From a checkpoint of a small transformer trained on Wikipedia: 8 layers.
Each number is 500 + 40 x the weight over its row's rms, rounded and kept within 0 to 999. Layers, rows and columns count from 0. Numbers have three digits each. The size before them is the row's rms in percent of the matrix's.

# layer 5 MLP down (transposed), 384x96, rms 0.0399, rows 293-383, columns 32-63
111:502536524542495550509498538494463497496527511529495520587514502513512546511451459413538547458539
097:519560498602525497500539520594464475531546617528551479489499484515523383477555605484495547406485
108:541452458497504497519583488512599493478550472513596471488563459510493509494469432467474508569482
098:459484486523597578558517505482534503450462501436591480520540451505473512497516481504565554505506
101:523539550489469496476482484521397528430425419550462575535514528522525465477433431497511473456489
094:453498519472550483523547533471559468519485427454463431409445495490518523464519520464473544523507
103:503457524443625498490547431525487478552506477438474491592463518551479500511497603484525471498471
099:452509499441445515473453522627555490522499500555494513485447528527534535492504437484559480457516
096:505524430460496475391562458536489469439499520490451522544472518529447540454456455541480530541486
111:578542514457507521513506496425508570486546521556544509506471477507488533558577424430526528476478
094:487516547516503535446548585507466518473497426464460518481479437502524486441537463466485445538488
090:525465488547445589490450478554495465563529492474473514402567463501468497541505513450471483493489
103:547489468554517470488499440543455516498471475535500540490513501431494505581461523476474502489572
097:517561557471465471485478509517529496497573540520502496495476451571487524438506485518518445479508
107:497515512493567516514481470348562522510564495408459452506515499526509564438463527500567531502468
097:519583498578533552518450502526486542462416507521425526537567471473486453496432472519516444490516
105:502486474558459472526480463487562512496436528440493507526500458466490442474453479469350573484480
106:495455501508526525514520529459477478402489435474502467484509518459445476490467526445529578501484
092:474447507480484530539521528559500436526450521512455524409432554493475494487507483470520535511451
102:479452527464404483486561467432471499466483497468451475462549570459469512456400496480557517465472
105:481514480432525471532525409519441550414496519521561556461523484540518555489603449461440497473489
103:497510442514506454559493531496543552511404545501542516476439490474484515491522533462481380464402
090:547489475413492478482534484468484572486440436550505471533512545519494516513548442528454573517523
097:488513493524533483490431476433536505506552499442486476596506448388532499532506465516476500528537
096:519498505522509522524494581412566549442501504568549478428537576539549533515581499482429459476554
099:431512518538533600502514463459530548553462414488460474546451467516441520489476489524414525497499
098:498495529485521432512484536463567593539526460525519425480539485500437478475493546581445516523530
104:503449519462519491520495506549561444539455458534537447535480463503523491477556492547474485566504
108:471506547495496541511509560507556565577517491485468492435482502518489500507451589431511505495517
095:471531538510489451557511554528458561494521487483519498514521512537424441482487574427536492486538
092:538562481481474541436484540565559572523526518523411519535475466478479551451547500538439552431455
106:529460501515503535511468506517512494532543453522542544406501395479486532509510427456483575486518
099:460493457537485510501562587508488482422562468480488482523520609449498498489548484500470467471522
098:426508512479449477469443543456448422512514461413482486414441453456471515508453543512482515552458
125:477494498553506542505488509464397458436556488498514515349496533545460513496441477540530502517454
096:456552531482544493500446446446490483512532522427522472445453533570468452555474511491461523502496
093:589521487498418502550461524481452535471503557481507565516519495584434485555518436544500508517484
092:476497452545468507484512512541483512519555508448556544464533527533479564494428434507462522504580
096:550475473485564508519497513532563539549529506534490423474466511483503475512509517496487513529464
101:493493456460554516494513469493537494485486530465528489522499528461509443497556588596543461471586
105:501508555522514413491548552482486510401427501510565574491486509550470510472436501493502553439515
092:459533436498519516504500537457472486453519499476523488505549490584572493520387485510454512428497
100:409516539482460473541551422575569443597529497495465529468507501451499527501475604462477507493473
099:528517446479509435553554543410481436525514501476513520459531529496521521529501474558573499557518
100:455564467468531502458486526543556519529496436500539509469504440422464486505479474432472507538477
096:557492518459514467492509511491572444507462458467470493501493570496461508467487438495477541450464
102:498460460483534528498535399451436545511440491512505502435551588515529496485436458484540545548524
098:433581516534504551487450502486476531547498439482463500582466459535542550509493476601564514483513
096:539438514438479502551508495499546410453524508569522463483547489461417454511504501442458554532535
105:491565471554587543448482462494565536517476495495518446513427445503519493553494563488472480482540
108:459454562510532465551528530516550511457470451505497433528478449497497473432565487524482550566492
105:494462479542506443492530543480550541456496397499471476606537530493567583533500508485556484521480
103:496476519487472544557463517484481551502434473540480619484598530548524493570546489478479477512450
100:502450541470555559545549533529531520500510486501454520560524455505508459532535510489446551466511
100:508531418476419534506452563494499487489568524505506466528535553529531547441561476516448541514483
098:472551495465520510455510541516520594507514510439532564523556506548474468561491509473540566447506
097:432538458505479382507472567499485441511508430544554531497454517524554545504519487455503489495476
101:468483528526520505458530518597460519416488578359499513540474473550466506590451434461480548516525
108:548545537508496491560498579493484501533483597458533498471563578475512471539552418507500496489513
089:437443526532479457481433524488568530531469537462493504510529517512502560515536530476569509500452
102:448590458510503430551520526499503517540501551486507464540449501463492488470420482526498442520479
092:511533450522513510544483465547480514442506490479475460537484480468492538461512484508537542548483
115:464476500478528570521500543474496456491412485495512550593456488509549532502534508445501493501506
101:535506477439512529502457473587522511410479532503509495497462432609528487499477497484519446504466
099:421577489486458438491519505525512474553529411543458540484537473478456541488505513539513514509515
100:507504487464440515420509496515536491507495504481501493503507516414506495538468462417540539573471
101:452435514514483463504543456437524515476526507471542466486500438463514508480536487540496490483580
097:456454515547579537555529483481521505414488482486457541528493453502503458496461540466460505489567
092:481549519503549536465473560515597530545539470488504483513494595556472464484444485472506536490458
094:516520451491451488456523499402467470507542492517531510525571567510513476405603493463530541530488
108:457546496484475481489555440513508479588494544563503494473442556525570541549493490552415505499512
101:504459513511512504490395524559490475575502558529486524438456514525489532435537510513420488552580
102:537443473438467438529542452566505544484497555490498512405547506548474584490449506429513527510521
101:560523512440470513500499493520467442464551495545533586400515426518424474411478482489441488508551
097:497512477500472498492498593517519532462501464519451469467518427549503465473581494484491391526436
102:483479529517556510424492472497555423503449519496507408520510448478487523567522492470526460524481
091:558512418501483454485462500540542484561463538464588517479471582511511537510560472553498480524497
110:485556507489536522521535510489510492527415476456538559513517537413461485505485409447514528445556
103:570540530471580462543418493487511483499514521480506520601517451530503534526513529594501472495472
085:513494512517533499511525541466443483461503491489487609486491578588510543489451465539526466491488
096:486478462512456486474434462495464477475527522517455472494521483472506482518401465511489514500513
098:480480538549498457507507542562554487474480495606435451459486552513519511485500515491463401464470
092:495472457481418502485449423477498485418512566518485536522500513552541491542427540541554438515423
105:559510539513498543531468570495553502478547510379489504525452531467565460491393495487532466457558
101:482555492452536524480484561508540467557513508505464524578523503520500513497441519580502478465526
113:497474480516525483564456528521420504523420499572517557523512511518508512511548530584491545456519
098:473529502469470543505491466467476562469559496474529481486554509541516460469466507459538511479533
103:477494507450489454502443499516523531475515533494516402462504506456484575480449464420472473543594
108:514510515514572377466571481497499432506492588523622467493516437442467499504472512501510585530523
096:462488458521531470418452490533527519440561487537481570460518556531508543444516504509484588462472
099:559445546512518504524421469553402538457510497530457472535477450504471523478439462490523406498552
# layer 5 MLP up, 384x96, rms 0.226, rows 294-383, columns 32-63
097:520473448425539451477475434424542559422434486462510513504555486505483523491481438532577464528458
106:502462504543479531498497518530468513563521556541500561531522489487439481485507441460578508459404
094:514410501524425484450512467475470528531589523569492437469443458495498479489577545479514454520496
101:550559445478593450505489515487541465510543554407541557509485464536534474450492485548541499491490
084:505507517518469477458459501485403514544474592461555551520447529539454559546450475528529464493494
100:489499482562381491472496527444513465480521570539539508536560503466546536552572498452524455489489
099:523527539521525516508484515508450540498512441592516498513445526495541519509427502594540526443481
095:444467500563429559467474384481492497460537477445502494491573515539463522512429444463525512425515
108:442435477487535581438429461544456455489519488519519466488597504475528530518465480513478534510498
104:467474458514491554518418518495503526528539471535440467539415482511520501515504516496449531447531
088:465586518459424459526566564465524470489525534528528481486459511489513533494504453562495490428519
101:483558461491535521528483556481560494566508414418472490510463499512547524511456463497540523465505
102:445500514489458479455529551519485508436416488477541463486503497516533444502477473498522591431506
104:454544422496399567433438507511459570480500488499514509513529436479520454482537548502520508458527
094:503536553454527513527592480519528508520589505503581453480457502484494498470494585490462556452562
102:474522445468500501520539537503472510494536452548540512546474516482548437523549520445575518476548
094:465523506540464484553444544542549513575474491509442512503547563520437560502538405543460512541484
084:472531497551535521490408523570479545476496528478502541506490399530553482525445440466469468500489
098:515551498521596481464474529497412457543494499545497548525476570577522511584490523539493391573558
107:490479548469413548478473535466508504563496469469458507469566491492522506513418483485530523598529
102:461481517530470462476465455496532433524586551512492523531509546485517490514482472495488637531487
099:468469537540569504533438502488428422521480453508510442509535457419527596517530518477498462495411
104:475507455456571476506453431412516480523565490510500484496446499432434455502480568516488434534464
102:602483515469566491509552508478530473590500444468431460545497464518521538524481483502497529486521
107:520472487493492435533470525499488384441533511468433511493562464441608478494501587494512538522458
094:529478525478485545501492377556471522461465578572459508500494559510490471518471531478498516516459
099:547493580517567543476529497521511517433514461467464442494538483489459469486446504422458589459513
110:535559466550530505540527462541491476477505485489489508496542466468548462468553486553541465500520
093:475517449535602463503544453561436435531497460503473444474422452465543455492515517479489489513548
093:474501561490505409497530480458460481491529563447521491467514508475520508531468545547502485561466
096:519534435427493517527455487436470538408505476507521455504547534558528533439485551479467462445464
098:541472498474505425542522493433504484577485537511480485454503388505495494549444505495488509541467
091:439448482492480508507490459526544484431441536541396572579499537463503458506486419500477501461483
182:445485494542557553480458509466394465473599525494483512384530488558448446483453508534555509486483
085:569379552564451510444477453460508450517440475520528485581569458484443523500508498524473549527481
103:504507531439569501517473531385439378468417443465431492504450503487524530469513510457480463470479
095:459432516504536475464547487503564502551415502504529454508442487524510453496493455547453563497542
096:504571506464396523478455513551502379457499503513511503466551471542540466504456480546473522505529
103:455570551467558568515543457478527485520509551589427509503516439542561451585447453469529501539578
097:484574577583509502439473556473445459505490439519471430541484541484492496587536501464459508505471
090:510546540505466504458419470476453520552486512502468513535408464422424540478505514471630495491477
097:491499539593541548539421463501460535433497492521421478519491491503524477524546415577510462521508
096:455539527559522507509464525482438547457502460591557468568475529500429459535559486468444521506447
098:411484581551474439507513487501473493376554520526486535563488501521505447474540540548517521456511
088:494517501606522464477522421532498518492530529547507481483476467461480537543500546498564523499558
097:442552517468536465525546513470475506519535479504548571489458426556472491441513486540558526465454
094:536446564492473532469530468473466454428490471533525504451540525487535401447528482502478515557493
090:456494502464479484510512511515453541548509545500554498480475441558520551419438473556503501513446
101:513490491518437490525508522503397459569551482491466577545515448525452550486524533545508431540422
097:501470454551448486447524453463474555604540504521539477555480524475496504537480509564548515497496
102:457620540433515518494565476437553528498482471469494492457501429489508497478513482540578514539441
100:448492480538564465478542503544491383422496435465478481502448489466519549476454545523451478458494
094:406474504565503533490392504577475460474509555454492409483510497434442493496503557524543535558466
110:505509431485518509528535570506528502515440493448507442543463522414454478491538520529529422492460
098:517433494495523527572503449425546391482435437520443455473479554458496452436507479452501488439510
105:513389502601499528558505461447525523474479504494487465496594492503495428504519533501543535410577
103:489482466430502486487489475454525453528572458560480534502449471534451533498519592514593438468572
110:485487485460483578469454468514493516438489432488433493468426521502430504501469490486437514534404
087:551543528471524511489565491529494412468578486451491528550560486485523493499521541525505508534553
101:479574495628542561549495479448531482489537490434439451499454482511556519423570420497516540515522
101:495429517530478517570469513503543510529568528497592554492495560528479544532505529552526496530522
117:463512458583522531487489493425514558468502543469544498486491517501549513547514472542489498491475
100:538546459536550542508488508431412506568565508533487440518498535407559543488518519502571512489463
098:503514522572523541557510403486458431405534511481501485493540507487526493583507506490518549515510
109:440496430480500535441558522508441493498499486623477471488475459473455513500521571448482537532494
096:509522540491570466489528558523539395622473563481429466493420514471467546522471480493524530493456
093:489510496488449513481476540611507524593443541515456484490551469465490493530515534493569519522476
097:521401499543467488494560491518452549500584517490508499533535541601534586480515512531449527539525
095:505517489466614536486511508483459534547486525480414450528459545461463561478441487490452495528443
106:440510482497555500478513474445528523525447444498500405539533521497475506539501421517463571465454
100:490475530489469505594518525495520537454471427516562543532479605520492515580518555498511477492473
103:447491455556628519417549467496479493513492483467517467551520581555482466467529443511513447567549
092:481508491500503426558549527460508490474477608468443440553503536466531493540494466475561570494431
096:463466523480512537473484559537513501499509512567493505492438436516517481454454536550444478517533
093:572485521504429545503498517527471532443481528515452536511483521452511571430473520479575592462536
090:503558545564574521523528433481523487429542522534523518486501421524465415489531542460446545487530
107:536507486471459516487466486502521462469487449442410500532564523532494500547423374505513456446514
100:451490482523567532458469461527479501449510453503479439525512490555509484525499579480551571531504
081:493519503439555465487502472581494558534404481513483375528491450508467515510519458456517550507521
095:531516550609523555519547469522524567450502451479526483511483475529545547540520474554483506485494
094:503501509513538484444531494468417508519483488421469568455458481530535512501465500517521523485493
087:538529476497567523513510604545493462525472463544472440550489488432452517500475465430475484514472
102:492537516520518555453446463484501512532501416580446420483498498507511572503533485512511499522457
102:452422448453543458531488500528479500500491474442493466518536528526481505486488513549511486467556
106:493496464524489587468533548487474450493563512521479420549527547537504522529464469475553448608501
100:521481504552485404473498476511495569483462554524462476575387480538528502569446507508502461457502
100:467451542517445516506495412458531476520492466432492507516526492546533508546536576597600453514496
094:489499451507395559532460443525454521471477398411486572520509497428519515475523440531500499474437
100:475502498416498492517501495438434496536536504540466471565511520486522467523440487499519584512492
098:510517489495469561464537512492449519550492540503505522590495482497465552503461493537542551556446